{
  "n_layer": 17,
  "d_model": 384,
  "n_head": 4,
  "n_kv_head": 4,
  "head_dim": 128,
  "d_mlp": 1152,
  "vocab_size": 32768,
  "activation": "gelu",
  "norm": "layernorm",
  "norm_place": "pre",
  "norm_eps": 1e-05,
  "positions": "rope",
  "rope_base": 10000.0,
  "rope_fraction": 1.0,
  "qk_norm": true,
  "attn_scale": 0.0884,
  "bias": "none",
  "tie_embeddings": false,
  "parallel_block": false,
  "init": "normal",
  "init_std_qkv": 0.0291,
  "init_std_o": 0.0361,
  "init_std_up": 0.0416,
  "init_std_down": 0.0416,
  "optimizer": "muon_hyperball",
  "lr": 0.0127,
  "beta1": 0.95,
  "weight_decay": 0.0,
  "lr_head": 0.00428,
  "grad_clip": 2.0,
  "warmup_steps": 0,
  "schedule": "wsd",
  "decay_fraction": 1.0,
  "decay_shape": "linear",
  "final_lr_fraction": 0.0,
  "batch_tokens": 65536,
  "seq_len": 1024,
  "doc_mask": true,
  "train_tokens": 421800000,
  "steps": 6437,
  "dataset": "wikipedia_en"
}
Each number is 50 + 15 x the weight over its row's rms, rounded and kept within 0 to 99. Layers, rows and columns count from 0. The size before them is the row's rms in percent of the matrix's.

# v: layer 2 attention value, 512x384, rms 0.0291, rows 54-80, columns 256-383
# o: layer 2 attention output (transposed), 512x384, rms 0.0361, rows 54-80, columns 256-383
v54 099:56 31 39 90 66 63 41 63 69 24 55 53 53 41 54 37 19 49 59 82 56 18 27 50 56 67 49 70 27 46 50 64 59 43 54 70 42 55 25 37 46 50 50 53 57 60 52 70 41 49 30 60 79 59 54 39 18 47 48 54 53 35 63 63 67 38 24 69 69 66 65 58 69 45 73 21 30 64 38 28 00 61 49 62 53 43 21 75 51 94 60 72 29 50 52 59 41 64 42 73 52 56 67 74 45 68 30 45 54 62 64 49 70 27 37 44 57 64 58 44 39 55 50 62 52 38 40 28
o54 100:80 37 52 64 71 31 74 60 57 62 40 64 58 40 64 48 67 35 73 62 36 70 31 38 68 51 31 75 59 65 54 45 40 46 40 35 57 15 57 33 53 81 39 15 77 48 46 75 43 45 68 42 44 45 54 48 83 44 48 35 14 51 31 54 54 62 38 58 31 53 60 53 60 70 67 81 46 32 36 38 46 36 50 39 47 47 45 65 46 45 33 66 44 48 64 50 46 47 46 26 57 36 59 43 52 24 15 74 70 57 40 41 44 48 33 28 45 72 40 58 30 53 38 65 72 48 65 81
v55 105:54 54 27 30 31 64 61 75 48 44 34 67 61 66 37 46 58 66 08 58 43 84 42 25 64 61 80 62 55 40 23 50 32 58 73 51 52 51 66 51 47 53 37 49 60 44 50 47 52 47 38 30 55 39 79 56 56 68 77 45 45 53 51 36 54 42 63 42 72 40 51 64 52 85 46 41 57 50 66 33 29 58 71 46 53 43 62 42 77 71 72 53 58 53 33 25 66 37 45 55 44 48 61 53 26 70 73 58 41 36 17 32 48 52 43 27 51 30 56 41 49 44 50 61 41 77 50 76
o55 108:18 59 42 44 37 30 53 53 28 65 48 53 59 58 71 40 45 31 21 45 38 67 58 54 37 21 55 61 35 78 67 35 24 69 42 49 53 49 63 70 30 61 45 35 31 54 58 00 58 50 48 38 36 43 37 25 51 24 69 69 26 67 55 59 60 38 71 48 57 69 53 97 70 61 27 83 15 43 49 29 15 49 57 64 38 49 32 44 66 48 65 67 43 62 35 25 45 40 41 53 65 38 63 41 42 48 63 35 71 59 42 16 63 75 50 64 57 61 41 28 35 61 44 51 19 35 68 47
v56 100:62 58 45 30 35 28 39 42 61 57 46 54 33 29 42 50 47 51 47 33 72 32 65 52 75 34 49 55 46 60 58 43 42 31 54 64 47 60 29 48 58 46 30 83 36 57 29 55 29 49 50 47 64 50 41 51 54 54 76 59 43 53 55 25 76 44 61 48 67 40 56 58 48 72 89 54 47 39 66 29 47 66 42 44 33 60 28 45 49 44 54 46 35 16 76 57 49 22 34 55 64 52 39 26 61 60 70 92 63 22 51 97 36 99 63 49 49 51 45 63 27 55 38 36 38 36 42 53
o56 103:44 42 44 32 67 68 48 56 61 31 42 48 33 43 65 42 48 63 44 45 60 56 43 49 54 47 56 58 51 56 32 39 43 58 29 74 46 56 42 43 54 19 22 68 42 66 45 11 58 60 38 62 58 62 42 37 56 50 52 43 59 68 27 51 56 51 39 51 72 60 38 44 51 39 61 30 48 34 56 35 81 69 61 33 43 43 37 50 46 51 35 65 41 54 47 28 62 53 42 64 83 45 47 51 07 13 48 59 58 48 24 65 65 67 16 41 57 35 41 46 33 42 50 39 13 39 43 74
v57 098:18 37 59 44 25 40 57 29 39 74 53 42 37 44 50 43 66 63 47 88 67 73 30 60 25 58 72 29 50 48 52 57 39 45 46 76 33 54 39 25 54 60 71 56 43 35 79 17 41 51 40 78 53 16 43 48 55 37 66 57 67 48 51 46 26 69 21 69 74 75 49 44 62 52 26 44 84 53 53 33 40 53 47 32 30 44 48 31 40 50 67 56 52 27 84 35 41 50 75 58 72 73 62 57 58 42 76 47 52 62 43 34 45 58 83 48 49 61 53 29 34 55 50 23 65 40 28 67
o57 105:36 46 56 22 54 54 43 40 61 48 47 33 53 38 50 19 42 64 46 49 66 64 74 51 77 64 43 73 67 66 44 39 32 39 37 63 53 69 76 62 60 36 57 52 55 50 66 48 31 58 48 45 88 44 34 42 41 79 36 42 65 37 64 63 47 49 53 72 43 46 70 33 39 52 84 44 40 40 73 56 67 68 50 52 67 71 36 36 75 31 59 62 53 33 51 57 47 51 63 38 44 28 86 46 60 72 56 85 38 34 32 49 43 46 68 52 51 44 27 58 33 33 53 56 40 56 55 71
v58 098:48 54 51 40 37 48 49 55 65 39 32 41 48 36 85 59 71 72 74 67 56 41 61 56 40 48 43 48 40 43 59 44 62 48 51 30 35 68 42 72 65 66 56 62 15 49 50 51 44 73 24 24 64 56 31 47 47 87 48 65 34 55 59 71 37 33 43 70 54 53 46 64 61 38 71 65 49 80 49 61 58 32 53 59 70 48 47 61 51 52 74 68 58 69 37 62 39 66 53 42 58 47 48 52 54 34 59 38 51 42 28 43 52 56 53 40 48 43 42 55 53 51 48 52 77 62 36 72
o58 099:49 16 49 54 81 36 75 17 58 50 28 43 24 56 62 79 62 55 55 39 59 31 45 38 60 59 63 40 49 41 39 53 67 50 35 20 15 29 37 60 65 51 77 62 53 27 37 48 36 61 55 62 58 54 41 71 43 38 46 60 57 36 42 52 63 49 59 55 46 39 45 67 54 50 22 42 58 36 46 64 54 53 65 63 55 50 42 47 50 23 38 67 61 59 42 49 48 54 46 36 69 46 31 61 39 61 49 64 43 47 40 14 33 59 61 42 49 44 45 52 29 39 24 53 02 51 57 36
v59 101:35 71 59 01 60 53 27 54 61 33 46 43 45 44 58 33 62 51 32 46 59 78 50 46 46 49 40 42 59 49 50 60 59 60 38 43 58 43 55 54 50 60 61 63 59 57 32 47 30 39 41 78 64 35 37 59 49 62 45 48 70 56 74 88 45 32 37 23 79 34 68 31 21 39 26 78 66 50 34 26 68 31 37 69 18 54 46 63 46 67 48 49 39 58 67 55 60 60 43 33 34 65 57 73 48 64 48 45 47 30 53 39 40 23 29 55 46 68 54 63 54 45 64 61 48 48 40 32
o59 107:50 66 55 37 39 59 33 56 52 48 39 61 48 23 59 58 56 70 21 64 41 35 16 57 65 47 45 24 77 75 57 54 50 53 44 61 74 37 73 35 32 19 49 39 30 51 50 60 46 64 45 41 51 49 38 48 68 36 66 49 85 68 54 64 42 36 42 35 66 37 69 06 36 57 09 65 27 65 16 56 49 36 52 58 52 41 58 46 55 50 55 36 55 50 72 53 71 42 70 43 30 56 30 69 57 40 63 48 22 61 57 39 54 68 45 34 43 19 60 41 36 57 60 27 57 40 74 28
v60 099:46 47 60 40 65 54 36 78 51 70 55 65 41 14 58 46 36 43 70 78 88 88 48 37 42 38 46 55 72 54 48 44 67 27 66 27 54 62 21 57 28 56 46 36 29 71 62 79 42 38 50 35 33 29 59 40 72 47 47 44 59 31 48 37 37 50 38 44 48 52 50 79 61 52 93 57 29 59 60 41 41 64 37 50 35 65 49 65 55 58 57 65 63 18 62 45 56 48 57 57 47 60 76 63 70 56 75 48 56 46 56 56 51 18 51 50 49 52 41 42 40 30 49 35 77 46 44 67
o60 102:31 27 40 38 62 36 63 41 48 74 31 22 65 80 57 55 45 28 39 36 55 57 51 48 46 74 64 73 53 47 54 37 52 47 43 42 59 13 30 38 42 57 50 46 26 45 59 49 30 43 60 82 55 46 63 51 49 21 46 68 46 47 57 28 37 30 40 59 40 56 67 35 60 41 53 48 57 30 33 26 69 64 56 53 49 43 73 57 29 46 71 69 57 48 40 63 21 31 44 10 60 69 67 70 51 62 62 47 41 54 60 47 39 35 45 47 57 49 46 57 43 36 35 62 24 74 34 46
v61 105:58 72 27 75 37 34 43 56 52 55 55 48 50 52 65 47 44 47 76 40 51 54 62 52 47 43 31 52 18 22 52 53 59 36 63 62 50 57 35 56 44 40 54 40 56 51 58 65 70 33 36 38 47 53 50 60 45 24 44 41 50 38 57 52 23 43 22 36 62 30 76 57 31 31 68 42 56 64 62 58 50 65 57 30 48 36 52 34 53 61 62 52 46 38 49 55 51 50 50 61 44 27 98 38 72 54 38 30 55 39 32 35 32 51 43 46 79 57 50 65 45 48 35 38 36 70 49 59
o61 109:40 25 50 51 41 16 40 41 64 40 33 26 42 70 45 41 61 36 47 53 53 29 50 88 49 49 45 74 55 53 56 35 47 26 54 60 45 59 79 66 35 34 35 62 73 53 60 57 64 66 33 86 52 73 47 45 47 56 60 81 45 42 54 61 43 73 28 26 50 70 61 55 40 52 50 69 39 58 57 55 46 69 57 45 20 71 45 43 43 39 40 38 46 54 70 62 31 26 41 64 48 56 40 51 54 46 49 51 37 67 33 40 42 46 69 42 66 66 54 55 22 50 57 31 35 60 38 45
v62 099:60 38 65 42 38 55 53 21 62 72 50 54 40 39 65 78 60 81 31 64 24 32 26 53 69 78 68 66 60 71 59 59 59 51 32 34 43 62 23 60 47 55 60 33 52 39 79 39 72 35 66 66 48 60 59 73 53 49 54 53 55 26 70 65 38 42 47 28 82 54 52 28 61 22 58 66 71 49 79 46 51 42 52 40 90 51 39 27 36 50 62 71 47 72 47 59 55 49 35 32 31 63 66 61 72 31 53 28 61 64 47 57 56 51 47 47 44 33 23 60 41 57 39 69 57 38 19 37
o62 098:68 63 53 37 47 57 43 39 37 45 24 27 38 48 65 99 10 41 57 40 44 35 72 43 60 36 78 50 46 75 43 64 38 26 46 53 28 49 20 48 12 33 48 35 51 35 36 42 58 56 65 34 41 57 64 85 35 69 51 32 38 55 95 68 20 71 65 69 44 49 66 42 42 64 38 70 49 49 47 46 16 37 54 56 36 21 31 38 34 49 77 49 80 51 47 67 50 45 36 52 50 56 71 38 39 51 39 34 58 50 35 52 59 70 49 46 44 56 38 59 54 53 58 46 41 61 66 62
v63 096:47 40 41 52 61 54 29 19 53 55 61 43 59 59 45 53 52 31 66 14 43 35 33 55 34 93 50 39 47 16 57 60 56 25 27 63 54 68 50 40 59 58 58 72 32 24 35 68 62 40 65 46 73 36 54 37 79 65 62 52 93 84 35 39 30 46 31 45 33 56 53 76 57 24 70 43 51 55 42 27 43 47 62 15 45 47 51 62 57 26 40 33 59 45 50 40 52 74 78 63 46 36 27 53 58 77 61 68 51 37 38 60 71 54 24 57 64 49 69 35 30 39 49 50 57 48 49 60
o63 097:34 53 63 58 55 30 57 45 45 48 40 44 63 83 39 49 78 62 63 40 30 72 31 33 53 56 62 68 42 60 74 54 48 43 26 62 74 54 57 52 45 54 19 83 44 50 46 36 50 36 49 51 62 53 60 58 74 62 62 69 44 42 41 32 28 38 33 26 85 42 37 58 49 41 24 39 27 25 73 52 66 34 30 52 55 49 39 52 50 46 40 42 53 36 35 55 67 61 63 75 69 50 52 25 28 46 02 48 31 39 60 42 46 32 38 59 56 47 51 53 47 22 78 54 21 85 50 59
v64 099:38 62 52 43 42 47 35 35 64 59 64 66 61 47 59 34 37 74 55 44 34 48 55 45 44 56 52 52 38 56 95 44 38 55 54 65 16 60 28 52 43 43 26 61 62 85 64 17 42 54 58 42 32 52 78 20 64 49 87 60 48 35 57 60 38 63 72 57 59 09 23 64 51 64 71 44 61 42 43 41 74 17 68 51 31 68 51 58 46 32 00 67 45 48 52 54 79 51 49 49 35 43 51 47 23 22 46 41 35 13 51 68 48 74 29 59 44 79 55 61 86 46 50 35 56 38 42 50
o64 099:46 43 47 64 84 58 35 75 63 75 48 53 36 58 60 70 39 90 31 31 35 54 66 58 60 39 41 49 59 36 28 58 68 41 48 65 43 53 39 30 16 47 39 53 60 48 32 67 59 64 59 48 49 78 59 64 49 31 56 63 43 40 57 30 34 45 23 45 27 32 64 55 44 63 29 46 24 23 50 44 54 55 57 45 41 34 33 63 30 82 61 74 42 42 65 34 58 49 53 43 53 68 44 49 55 54 46 48 48 54 37 57 74 52 42 59 47 55 40 52 41 47 33 62 74 33 39 29
v65 097:50 73 68 66 20 59 34 49 31 60 58 45 46 45 32 52 44 69 48 48 35 38 35 49 34 42 28 47 45 57 58 47 32 45 42 58 61 58 47 58 99 57 54 43 39 33 32 73 27 87 49 52 44 55 62 63 51 64 53 77 51 68 37 40 90 56 58 63 47 39 57 33 35 67 62 25 51 53 88 36 28 74 48 38 44 50 56 47 57 44 76 81 84 50 44 36 48 51 49 80 56 51 54 37 67 82 48 52 46 51 64 46 46 57 40 39 62 21 49 45 31 40 45 67 72 46 60 52
o65 102:60 57 40 47 57 53 46 40 56 40 42 29 36 51 70 38 63 48 92 45 51 58 49 33 50 54 84 54 68 45 72 26 59 48 43 19 34 40 45 46 36 50 20 43 63 75 49 56 80 45 41 43 69 60 71 28 51 53 41 35 58 40 54 32 47 38 66 55 58 46 04 38 33 31 51 45 45 65 43 67 45 78 54 82 56 28 41 61 65 30 33 58 67 32 36 37 63 44 80 53 76 56 50 53 53 22 55 49 52 32 62 26 46 59 52 73 65 44 28 83 70 40 66 42 50 58 61 62
v66 098:34 41 34 54 65 60 61 90 67 43 60 44 32 31 53 38 55 46 57 33 44 66 47 48 44 59 39 55 65 67 41 75 38 47 50 58 84 39 37 33 46 55 47 41 69 65 42 53 78 77 42 72 31 75 43 75 24 29 67 28 56 59 48 62 60 84 42 56 60 51 62 58 80 73 51 57 51 33 72 66 67 42 60 68 55 25 51 47 46 42 62 77 45 12 48 32 63 64 43 35 54 65 69 73 43 53 34 58 65 32 51 47 47 42 53 46 61 45 73 77 53 49 39 57 53 48 69 84
o66 100:43 66 51 75 42 51 61 44 48 80 46 58 55 30 53 62 52 26 30 72 44 29 23 70 31 44 46 60 36 64 54 36 45 28 52 48 46 42 41 58 35 54 77 52 62 40 61 57 80 27 37 56 38 61 46 30 50 39 62 76 46 39 60 48 24 40 64 53 45 53 39 42 64 59 39 51 25 49 45 33 19 28 75 92 40 58 47 41 22 45 97 95 50 29 62 53 59 47 76 50 52 77 59 68 44 63 47 60 49 34 59 69 39 44 60 49 59 31 53 22 42 53 50 45 78 45 40 84
v67 098:46 30 64 37 67 72 69 63 50 34 54 53 64 54 52 43 54 73 59 32 61 54 40 57 39 38 73 64 49 85 69 47 24 48 00 46 67 45 35 59 43 52 59 59 73 36 33 25 32 49 31 59 32 51 47 55 57 68 99 60 61 34 55 58 58 64 64 54 61 36 51 57 51 43 17 26 51 50 57 64 63 75 45 49 53 48 49 34 45 37 34 26 67 66 73 41 38 55 21 77 48 62 56 80 30 35 49 76 63 51 68 69 48 62 37 43 44 39 72 41 73 17 67 31 25 24 73 60
o67 099:44 68 38 53 67 47 33 56 56 84 62 59 21 37 53 53 61 75 44 71 31 65 18 60 74 02 78 39 45 77 59 49 54 57 54 72 59 64 59 74 51 56 38 32 52 30 55 46 41 52 61 42 44 46 42 56 49 68 49 32 63 62 51 65 44 52 40 52 49 53 47 68 70 22 87 48 14 44 45 47 22 53 64 51 54 44 62 57 39 88 31 41 44 70 58 24 43 65 58 18 51 30 29 43 53 32 32 59 44 52 63 43 49 52 42 44 65 27 68 43 42 37 64 43 34 50 63 35
v68 100:75 76 55 48 40 47 55 49 51 36 55 47 12 62 53 50 32 61 56 50 45 60 67 51 53 59 34 57 63 68 34 57 57 48 70 48 72 62 26 69 25 46 41 44 44 41 70 70 46 62 57 66 67 74 31 18 83 48 47 73 39 58 39 32 30 41 63 36 59 70 39 52 54 69 13 59 28 22 45 02 66 52 49 54 40 68 40 35 69 51 56 56 41 37 43 36 85 38 65 39 50 69 62 56 52 36 59 38 28 45 49 72 64 24 69 40 36 38 58 42 33 46 55 63 36 51 77 37
o68 101:20 53 68 69 49 66 61 35 12 42 45 43 41 46 27 38 51 35 60 50 82 67 53 43 55 41 48 69 53 38 66 51 47 60 78 53 55 49 26 41 60 42 65 37 57 63 33 62 53 37 27 55 66 73 35 52 65 41 25 40 24 63 50 44 38 72 31 49 42 34 40 66 57 39 75 58 28 50 33 61 29 45 60 74 45 68 67 41 45 47 50 62 61 36 38 68 35 64 39 35 34 28 59 62 38 59 72 74 55 56 75 48 45 58 43 52 48 41 24 40 72 55 35 53 55 46 50 70
v69 111:64 37 45 54 38 39 72 76 58 43 67 59 52 78 36 52 40 58 40 53 34 46 51 51 55 55 60 66 31 45 77 99 47 55 50 44 73 56 42 46 87 50 47 53 43 42 53 48 53 59 71 41 43 62 18 43 44 77 63 36 42 55 43 50 46 56 75 43 56 44 46 54 73 61 61 47 72 27 54 16 32 48 42 73 46 52 32 62 64 36 60 42 62 77 43 61 45 51 61 34 48 39 64 27 47 48 39 62 36 22 26 35 64 64 48 58 39 39 62 42 76 47 21 65 51 69 43 71
o69 114:57 33 72 50 63 68 49 18 61 54 36 47 67 61 55 48 35 48 51 26 29 35 55 37 31 56 57 51 34 60 38 50 25 46 65 39 40 59 62 47 31 77 47 31 63 28 56 55 53 59 35 53 22 55 55 28 60 29 76 67 65 65 63 48 26 57 50 32 38 67 47 37 61 39 53 60 42 55 25 34 54 60 25 76 62 43 62 73 46 61 49 48 80 55 54 64 37 49 50 31 58 66 51 32 37 35 62 62 56 50 40 47 60 63 69 53 54 49 31 53 69 30 35 73 75 68 44 49
v70 104:53 54 45 44 58 66 38 67 33 70 13 63 52 47 47 69 74 63 51 57 35 52 56 49 20 42 49 65 55 30 50 52 29 69 51 49 56 45 43 43 60 44 46 51 53 64 53 27 61 42 52 53 61 53 52 52 50 25 36 24 45 22 52 46 50 57 47 68 54 36 49 65 53 66 48 48 59 42 21 48 64 14 79 61 65 40 59 24 52 70 63 59 42 72 61 75 53 60 38 76 32 70 41 64 79 22 42 41 32 33 35 48 46 58 48 54 38 77 59 42 40 29 58 46 22 43 12 79
o70 108:55 62 59 57 58 42 51 49 22 60 27 76 55 50 50 59 58 65 58 65 60 49 49 77 62 77 18 47 61 53 64 51 45 45 39 30 50 59 17 64 43 62 61 56 34 58 52 34 65 56 44 63 50 75 48 55 34 53 40 32 32 39 73 73 56 33 33 53 60 44 10 66 67 11 17 78 39 56 48 56 62 31 63 57 53 47 35 59 49 47 46 62 48 51 28 52 39 41 40 37 56 68 48 57 49 44 46 60 49 38 19 50 65 46 67 62 37 37 12 25 58 52 33 47 62 43 39 59
v71 102:34 41 55 63 48 55 55 78 49 60 61 50 39 47 75 67 21 14 56 58 63 60 26 26 51 56 39 55 56 47 38 57 58 63 25 67 37 40 34 46 45 37 58 39 57 29 56 66 66 62 43 46 63 61 02 62 61 62 45 46 42 33 49 47 40 45 51 50 27 39 25 70 49 56 39 59 58 19 59 77 66 50 45 48 50 69 44 38 58 53 54 21 20 37 67 40 38 24 65 61 49 27 40 48 35 44 34 65 61 64 40 46 60 36 51 51 60 36 43 50 63 65 66 40 55 36 22 62
o71 106:52 74 17 68 54 28 39 51 43 27 37 41 50 51 70 47 29 30 71 59 55 17 47 36 47 35 40 58 41 40 65 32 50 51 46 63 62 61 32 36 53 45 64 47 59 49 71 59 42 49 72 45 35 33 28 42 66 43 58 65 36 39 72 39 40 19 45 48 59 35 36 62 56 73 43 77 33 49 49 45 45 25 58 44 40 49 28 49 66 12 59 31 55 56 40 55 59 68 47 75 48 36 76 68 55 43 65 58 61 60 31 47 12 13 74 42 55 43 68 06 35 56 44 45 29 57 41 50
v72 101:55 61 39 49 40 76 49 64 48 48 42 58 64 36 75 83 81 32 80 53 48 19 44 35 31 35 48 40 38 36 34 53 68 69 20 75 37 76 34 59 24 55 46 53 52 47 68 44 40 71 62 22 44 58 35 65 27 22 58 59 53 63 61 41 26 36 67 55 33 48 60 34 64 35 46 89 74 40 41 47 66 36 07 59 33 64 41 19 46 54 90 75 28 48 42 84 50 46 44 62 36 69 51 32 58 46 62 82 55 56 55 49 55 53 63 50 66 33 48 38 68 48 28 74 46 58 49 53
o72 103:67 40 75 60 46 75 71 39 37 48 47 69 58 57 55 37 43 40 85 37 48 29 74 39 74 55 46 54 62 45 44 43 57 27 48 46 63 46 50 70 46 38 76 37 38 30 58 13 30 66 43 71 40 54 50 71 48 62 34 51 68 30 47 51 69 34 64 54 45 66 18 67 37 60 62 63 51 35 24 65 27 45 65 47 50 49 51 50 39 76 62 61 29 34 45 45 54 49 50 47 31 40 65 57 42 31 41 64 82 42 41 60 49 37 44 64 25 63 49 63 47 43 53 44 60 43 64 54
v73 096:42 71 63 71 43 59 23 47 66 59 65 58 49 66 39 39 65 29 63 52 56 56 41 91 33 46 77 77 44 44 79 51 63 60 39 32 45 54 34 65 18 36 47 42 84 58 44 56 49 44 49 49 36 30 59 45 42 53 59 69 29 57 55 46 43 51 63 48 57 62 51 62 20 38 43 63 53 17 51 26 47 51 35 66 68 27 47 46 48 60 17 61 58 74 63 56 36 40 53 61 65 47 23 65 47 53 57 37 37 57 35 50 70 78 39 46 64 35 39 51 61 53 36 24 68 38 54 53
o73 097:86 71 72 63 56 24 44 56 56 67 56 58 73 43 69 67 34 57 51 45 62 46 80 58 42 48 67 19 44 45 59 58 54 51 61 48 61 49 58 23 51 61 51 64 61 27 83 40 47 46 65 57 48 65 34 37 54 51 59 50 50 36 68 21 51 51 31 55 38 60 42 50 43 56 44 40 76 23 91 81 69 26 78 41 50 44 37 65 42 37 46 59 22 84 25 36 65 42 65 44 53 63 39 56 46 84 61 34 51 70 44 34 42 59 73 28 37 75 19 40 91 58 79 42 39 52 62 75
v74 098:51 56 41 65 66 28 23 34 44 51 09 36 32 45 36 71 43 61 35 23 58 78 47 43 70 87 62 62 34 31 46 56 48 65 80 33 63 55 36 43 72 63 62 57 41 66 53 43 69 69 37 16 72 42 40 33 38 66 51 30 60 55 48 52 48 41 69 21 48 39 69 47 44 45 27 29 56 52 62 31 56 57 40 69 41 49 57 48 88 51 31 49 56 53 51 04 72 39 57 34 11 56 58 56 68 33 42 30 48 43 72 59 33 43 40 76 52 64 32 61 35 54 49 67 47 45 45 53
o74 099:41 56 17 62 65 48 38 37 41 58 45 18 52 44 29 46 57 31 53 61 35 47 34 30 43 56 62 65 63 60 64 60 50 41 42 55 56 42 32 62 40 43 58 61 54 81 61 61 61 56 28 18 61 39 46 62 81 21 46 67 50 47 58 54 62 52 51 45 64 63 44 21 68 58 43 48 46 26 35 35 62 52 18 59 69 47 51 77 46 40 55 28 67 55 60 29 55 39 56 34 65 66 52 56 72 28 37 55 59 37 58 40 58 54 38 54 39 41 20 25 62 35 62 46 51 55 71 09
v75 097:39 51 62 24 65 49 46 62 48 59 62 30 59 44 72 25 42 61 55 52 27 36 54 40 35 28 76 47 36 51 56 58 74 42 53 51 60 43 39 57 55 58 64 62 68 37 40 51 30 52 76 36 56 49 64 47 66 52 67 61 46 34 45 65 58 94 71 57 60 45 78 72 38 84 60 53 57 10 68 60 74 58 32 43 51 50 33 63 53 67 44 29 60 67 42 65 75 51 55 39 39 50 63 61 52 44 36 26 48 71 72 61 40 58 55 37 82 38 64 46 46 35 52 69 63 50 44 41
o75 099:63 46 62 54 91 54 60 62 39 51 56 40 69 71 37 59 29 70 45 66 46 62 33 28 55 41 73 32 65 32 28 58 54 26 48 33 69 51 29 52 38 47 36 59 53 61 41 55 41 63 81 52 61 74 30 55 48 34 20 51 67 46 19 37 44 67 62 55 62 58 42 44 76 59 64 63 52 68 52 53 59 36 58 60 35 52 98 40 66 40 37 47 62 87 69 68 46 23 61 69 15 52 40 60 46 33 62 51 57 66 48 43 47 48 50 54 66 62 47 28 68 51 69 46 57 38 66 49
v76 096:49 81 60 47 43 32 52 30 49 46 41 75 62 59 58 55 38 56 24 75 53 32 56 77 53 40 68 37 49 35 53 32 32 37 47 35 76 61 56 68 66 79 60 43 51 38 44 38 25 35 57 31 57 22 48 39 35 30 58 33 53 67 43 52 41 66 57 58 38 46 65 55 64 45 61 67 53 41 54 50 37 44 61 58 54 44 70 62 45 60 40 68 26 34 48 68 40 69 60 53 43 41 57 45 34 67 47 32 88 51 45 41 43 71 46 18 20 18 69 54 03 62 38 38 36 45 30 35
o76 098:68 19 59 46 70 49 71 23 61 27 51 35 37 55 73 64 43 57 42 31 47 32 77 56 56 57 46 61 54 42 00 43 51 31 42 34 42 40 42 21 43 58 51 64 55 24 42 63 44 53 68 45 42 29 50 74 38 39 51 12 49 41 45 49 55 49 73 59 56 56 50 60 46 52 37 47 66 58 63 59 87 56 63 47 59 46 53 36 59 36 31 60 38 61 43 40 61 48 58 37 31 57 38 43 44 65 09 81 39 27 66 46 24 69 65 41 69 55 52 65 33 60 41 65 36 67 28 87
v77 104:78 40 23 36 47 88 22 62 44 29 44 80 36 29 50 46 49 57 30 77 39 36 64 62 77 71 29 70 53 34 34 63 66 33 14 07 52 61 46 58 38 52 32 56 43 30 45 27 27 50 58 39 39 66 31 34 31 67 29 64 41 44 66 58 42 59 24 80 48 35 45 47 54 37 86 52 47 68 53 37 65 44 63 45 49 58 62 33 30 45 35 38 43 62 75 62 50 35 52 64 56 44 40 50 32 52 82 54 55 36 46 64 42 33 56 55 27 36 54 49 59 61 37 30 43 53 57 57
o77 106:67 55 52 36 43 35 49 37 48 35 44 61 35 61 49 47 61 47 53 57 30 37 60 66 28 24 53 57 39 32 47 62 67 29 55 74 57 53 64 52 56 39 47 52 65 24 63 72 65 39 39 41 76 40 44 29 36 56 81 46 66 35 49 53 36 32 53 58 47 37 67 62 30 32 27 42 67 46 50 47 45 59 76 51 60 55 72 54 57 30 65 58 32 57 76 59 42 55 37 57 62 29 35 47 50 32 37 80 49 64 25 71 56 61 74 48 61 76 23 50 32 55 57 40 07 41 18 69
v78 101:62 77 60 39 39 33 60 56 79 46 36 57 64 62 30 62 64 28 43 46 64 61 29 37 42 63 51 46 50 28 55 66 48 41 52 72 36 77 26 84 47 84 23 43 58 40 24 42 50 44 53 56 47 59 19 46 49 42 62 42 36 45 29 68 41 53 38 58 52 81 37 64 45 45 68 64 41 38 24 33 54 43 48 48 95 65 75 52 52 40 55 44 73 76 64 76 30 36 28 72 55 56 80 67 76 51 56 34 57 67 80 46 25 65 49 65 33 31 56 53 33 50 52 40 29 50 52 54
o78 098:52 81 61 44 56 56 33 54 49 52 40 41 51 39 15 60 63 72 48 62 64 31 28 49 29 49 09 37 60 61 42 30 73 17 61 34 31 30 62 46 43 69 69 72 28 81 36 24 65 63 43 39 57 62 54 32 68 56 65 53 42 40 59 79 56 56 15 55 33 62 38 69 42 36 66 48 72 61 50 74 29 44 68 38 85 62 57 38 58 55 55 34 58 71 41 43 41 17 43 60 51 50 50 71 63 30 52 70 37 54 70 42 50 67 52 56 67 62 27 58 40 69 65 77 38 55 49 74
v79 102:50 36 60 37 57 36 49 57 44 12 32 42 55 76 60 60 54 47 41 53 60 40 33 39 45 53 51 36 34 42 77 41 43 49 66 22 17 37 56 54 39 56 55 49 48 29 41 75 52 51 59 53 20 50 80 41 45 41 49 36 53 73 71 50 40 67 53 55 79 54 70 48 44 59 62 87 44 34 64 59 39 48 64 46 21 55 47 06 49 47 39 54 45 41 45 41 17 82 35 36 56 50 66 52 23 74 55 18 43 31 70 29 55 23 58 70 45 61 54 34 81 43 54 46 81 44 58 55
o79 107:48 29 35 50 32 37 51 57 56 74 43 80 64 64 80 66 63 43 45 60 77 50 84 55 35 41 39 32 55 38 54 43 68 46 59 64 44 27 37 52 51 37 38 55 47 44 24 64 45 71 39 38 29 54 28 69 56 34 72 54 63 63 35 35 66 42 59 29 76 37 87 55 72 51 46 53 29 12 64 47 27 45 53 69 41 47 36 27 39 31 59 68 41 56 51 65 48 55 52 64 62 68 44 28 73 51 58 13 46 45 36 41 63 39 48 63 58 32 65 50 79 46 36 39 63 48 44 55
v80 097:58 49 23 86 40 54 78 49 50 64 77 68 71 61 52 42 62 39 44 49 46 58 46 40 35 44 41 38 75 16 47 29 69 54 74 51 54 56 47 44 62 43 54 54 62 56 30 55 41 53 33 43 58 34 69 45 59 53 44 52 59 90 42 62 50 37 61 55 58 50 44 44 50 74 73 49 51 83 25 22 30 55 32 38 31 30 72 19 72 33 49 55 37 78 56 36 29 41 62 42 47 78 57 55 56 63 70 66 45 33 79 65 63 44 57 56 45 55 73 47 31 59 32 57 60 25 34 54
o80 096:57 92 35 30 50 46 87 61 49 54 50 55 69 86 57 57 46 75 48 44 48 58 28 40 75 76 18 33 54 36 41 39 60 43 50 39 52 65 64 34 32 36 42 47 37 49 69 25 37 45 35 63 53 58 40 70 40 50 78 58 47 52 44 46 46 64 56 79 70 48 41 99 45 42 46 38 35 43 48 47 60 48 32 55 48 75 60 33 62 41 38 50 64 45 32 32 52 53 59 54 39 65 49 37 60 48 54 49 18 45 56 45 59 43 35 32 54 33 34 56 59 57 53 62 41 42 38 31